From a checkpoint of a small transformer trained on Wikipedia.
Size: 10 heads of 32, MLP 1920 SiLU, vocabulary 8192.
Architecture: rotary positions, biases, untied embeddings, attention and MLP in parallel.
Training: a variant of Muon for these matrices, 336M tokens, 10249 steps.
Each number is 50 + 12 x the weight over its row's rms, rounded and kept within 0 to 99. Layers, rows and columns count from 0. The size before them is the row's rms in percent of the matrix's.

# down: layer 6 MLP down (transposed), 1920x320, rms 0.0346, rows 497-513, columns 0-39
# up: layer 6 MLP up, 1920x320, rms 0.0835, rows 498-513, columns 0-39
down497 076:48 42 65 32 52 43 61 71 45 45 36 50 54 74 35 77 51 48 34 46 43 41 44 21 37 48 47 49 61 48 47 48 58 61 54 42 55 47 55 43
up498 099:25 61 51 68 68 44 62 57 61 58 52 45 50 49 43 40 46 46 42 55 38 56 41 56 69 55 36 46 52 42 41 28 33 42 53 68 78 35 38 51
down498 096:57 58 38 41 44 58 38 43 36 58 41 59 65 28 67 46 51 57 55 49 56 35 64 52 53 57 70 33 50 49 45 49 52 41 63 35 31 30 54 48
up499 102:60 69 46 52 41 61 43 51 50 40 75 24 54 37 29 46 39 47 55 42 62 54 50 64 36 47 45 40 49 50 40 69 79 55 37 48 66 27 71 56
down499 106:60 58 46 63 53 40 32 57 47 86 49 47 52 54 57 63 35 46 52 28 64 59 72 75 19 46 61 46 70 36 48 39 59 47 68 35 59 53 80 59
up500 104:55 78 39 40 54 42 40 56 58 64 44 41 59 35 45 57 45 28 34 48 65 71 54 30 69 52 46 40 42 32 38 55 49 34 25 52 50 39 61 42
down500 107:52 55 41 54 56 39 47 56 56 63 48 56 53 54 48 55 43 72 45 54 51 31 53 36 45 48 37 69 43 66 38 53 60 42 25 44 62 45 58 48
up501 108:50 37 47 48 41 31 45 63 37 30 48 41 64 37 46 39 59 38 42 43 53 60 41 73 53 42 47 54 48 43 45 31 33 47 48 50 73 53 45 75
down501 106:67 50 54 48 25 59 56 51 73 52 53 46 44 41 49 54 42 53 57 47 62 61 63 39 53 58 34 60 47 54 33 33 65 49 72 59 45 40 40 57
up502 100:27 59 38 41 61 53 54 46 62 49 57 51 55 41 39 62 57 38 49 59 48 41 34 32 62 62 52 45 40 45 60 47 58 38 46 57 47 49 45 72
down502 102:52 49 56 77 45 46 71 23 73 26 72 62 35 56 62 36 25 49 61 58 42 65 48 41 51 54 54 38 42 61 42 59 54 52 59 61 67 49 44 46
up503 095:49 65 64 37 64 81 43 30 47 45 69 29 48 53 31 41 58 34 42 39 48 64 52 64 61 58 51 57 29 25 33 47 31 28 61 41 47 68 59 51
down503 076:49 66 30 42 36 12 53 68 48 52 43 60 86 44 51 45 52 47 42 50 57 56 49 34 48 42 47 28 53 48 38 52 48 38 36 49 56 52 48 50
up504 101:54 43 39 54 54 67 36 48 54 63 42 54 51 66 50 51 72 50 41 68 66 54 56 48 43 55 47 45 60 57 40 48 11 31 36 64 57 34 31 60
down504 097:56 38 45 39 42 60 41 53 37 44 66 34 50 57 41 58 63 65 46 60 47 54 40 56 66 43 70 55 56 43 52 64 80 50 63 31 35 74 45 26
up505 099:54 36 33 79 59 62 57 60 45 51 53 48 72 81 43 59 51 65 48 62 75 42 60 47 40 43 58 40 33 42 63 56 51 53 44 45 64 43 42 24
down505 102:49 67 33 40 60 51 60 35 49 59 45 51 58 36 44 55 58 61 37 45 59 37 56 68 47 64 32 59 69 24 43 72 17 57 31 33 44 44 35 62
up506 101:59 44 62 64 35 39 50 48 54 55 68 47 52 55 62 41 50 51 29 40 56 62 28 42 36 58 47 55 58 55 39 45 62 48 59 46 67 21 42 41
down506 104:42 44 62 48 49 55 40 33 48 41 50 36 45 67 93 68 31 61 39 69 66 66 44 56 46 60 43 64 55 45 58 64 63 55 58 39 47 28 61 48
up507 104:52 55 65 30 35 56 59 55 32 58 38 69 58 62 31 61 39 58 58 51 41 53 54 50 45 45 42 40 58 58 27 60 50 36 48 53 37 52 49 22
down507 103:55 53 59 58 41 56 70 54 43 49 30 49 42 43 54 58 69 56 64 68 71 50 70 39 58 55 35 58 32 29 44 31 50 41 54 56 41 70 50 51
up508 092:31 40 50 52 53 66 67 49 61 51 51 59 67 65 39 38 54 60 62 57 59 36 44 39 40 55 48 48 70 53 40 68 45 30 40 35 46 43 52 49
down508 095:55 39 53 83 52 32 54 46 37 37 58 48 60 60 76 43 49 67 48 58 61 37 60 39 38 53 28 60 48 35 46 53 49 73 57 60 54 42 48 59
up509 099:55 48 59 42 68 36 40 44 56 54 69 44 45 48 46 52 67 72 34 48 41 34 35 54 45 61 47 60 21 45 43 52 59 55 37 58 52 37 50 48
down509 095:52 34 52 54 41 46 50 59 53 60 52 56 38 47 40 60 40 31 58 52 56 50 58 39 68 38 37 39 43 62 56 36 56 53 61 50 39 60 47 56
up510 106:21 36 43 50 49 27 56 50 42 62 49 50 45 60 51 53 56 56 36 56 35 40 49 43 52 46 60 58 34 45 52 52 36 45 39 48 44 51 59 40
down510 103:52 51 50 43 28 52 29 74 44 51 29 67 50 51 26 70 47 50 43 66 48 40 40 32 49 38 28 58 76 42 46 43 49 52 43 69 33 53 56 61
up511 089:55 53 34 38 64 40 35 65 44 53 74 39 44 56 51 44 71 40 46 40 49 66 49 37 47 52 53 78 65 54 36 39 64 55 39 13 61 54 65 56
down511 085:30 58 55 74 72 59 53 35 55 76 33 38 57 34 53 40 57 45 39 29 44 43 57 35 44 54 68 40 54 61 47 33 48 29 48 84 38 67 70 40
up512 094:62 37 46 46 46 46 53 45 44 45 50 54 51 50 51 42 42 49 51 42 66 29 42 28 53 52 50 53 34 57 36 41 47 56 50 71 70 51 49 38
down512 103:52 40 46 15 53 66 59 43 46 48 45 58 37 64 40 63 42 52 47 55 48 65 56 59 56 54 42 52 39 42 44 65 45 55 69 39 46 53 75 62
up513 097:71 36 60 44 49 74 53 51 45 45 45 72 51 54 44 41 63 47 58 52 49 58 43 67 34 39 77 31 28 38 58 48 51 44 42 49 70 34 53 52
down513 106:53 60 65 60 56 56 84 50 49 63 79 40 52 37 66 59 49 32 49 45 51 57 46 59 62 76 48 50 37 47 55 55 48 68 73 46 55 47 52 60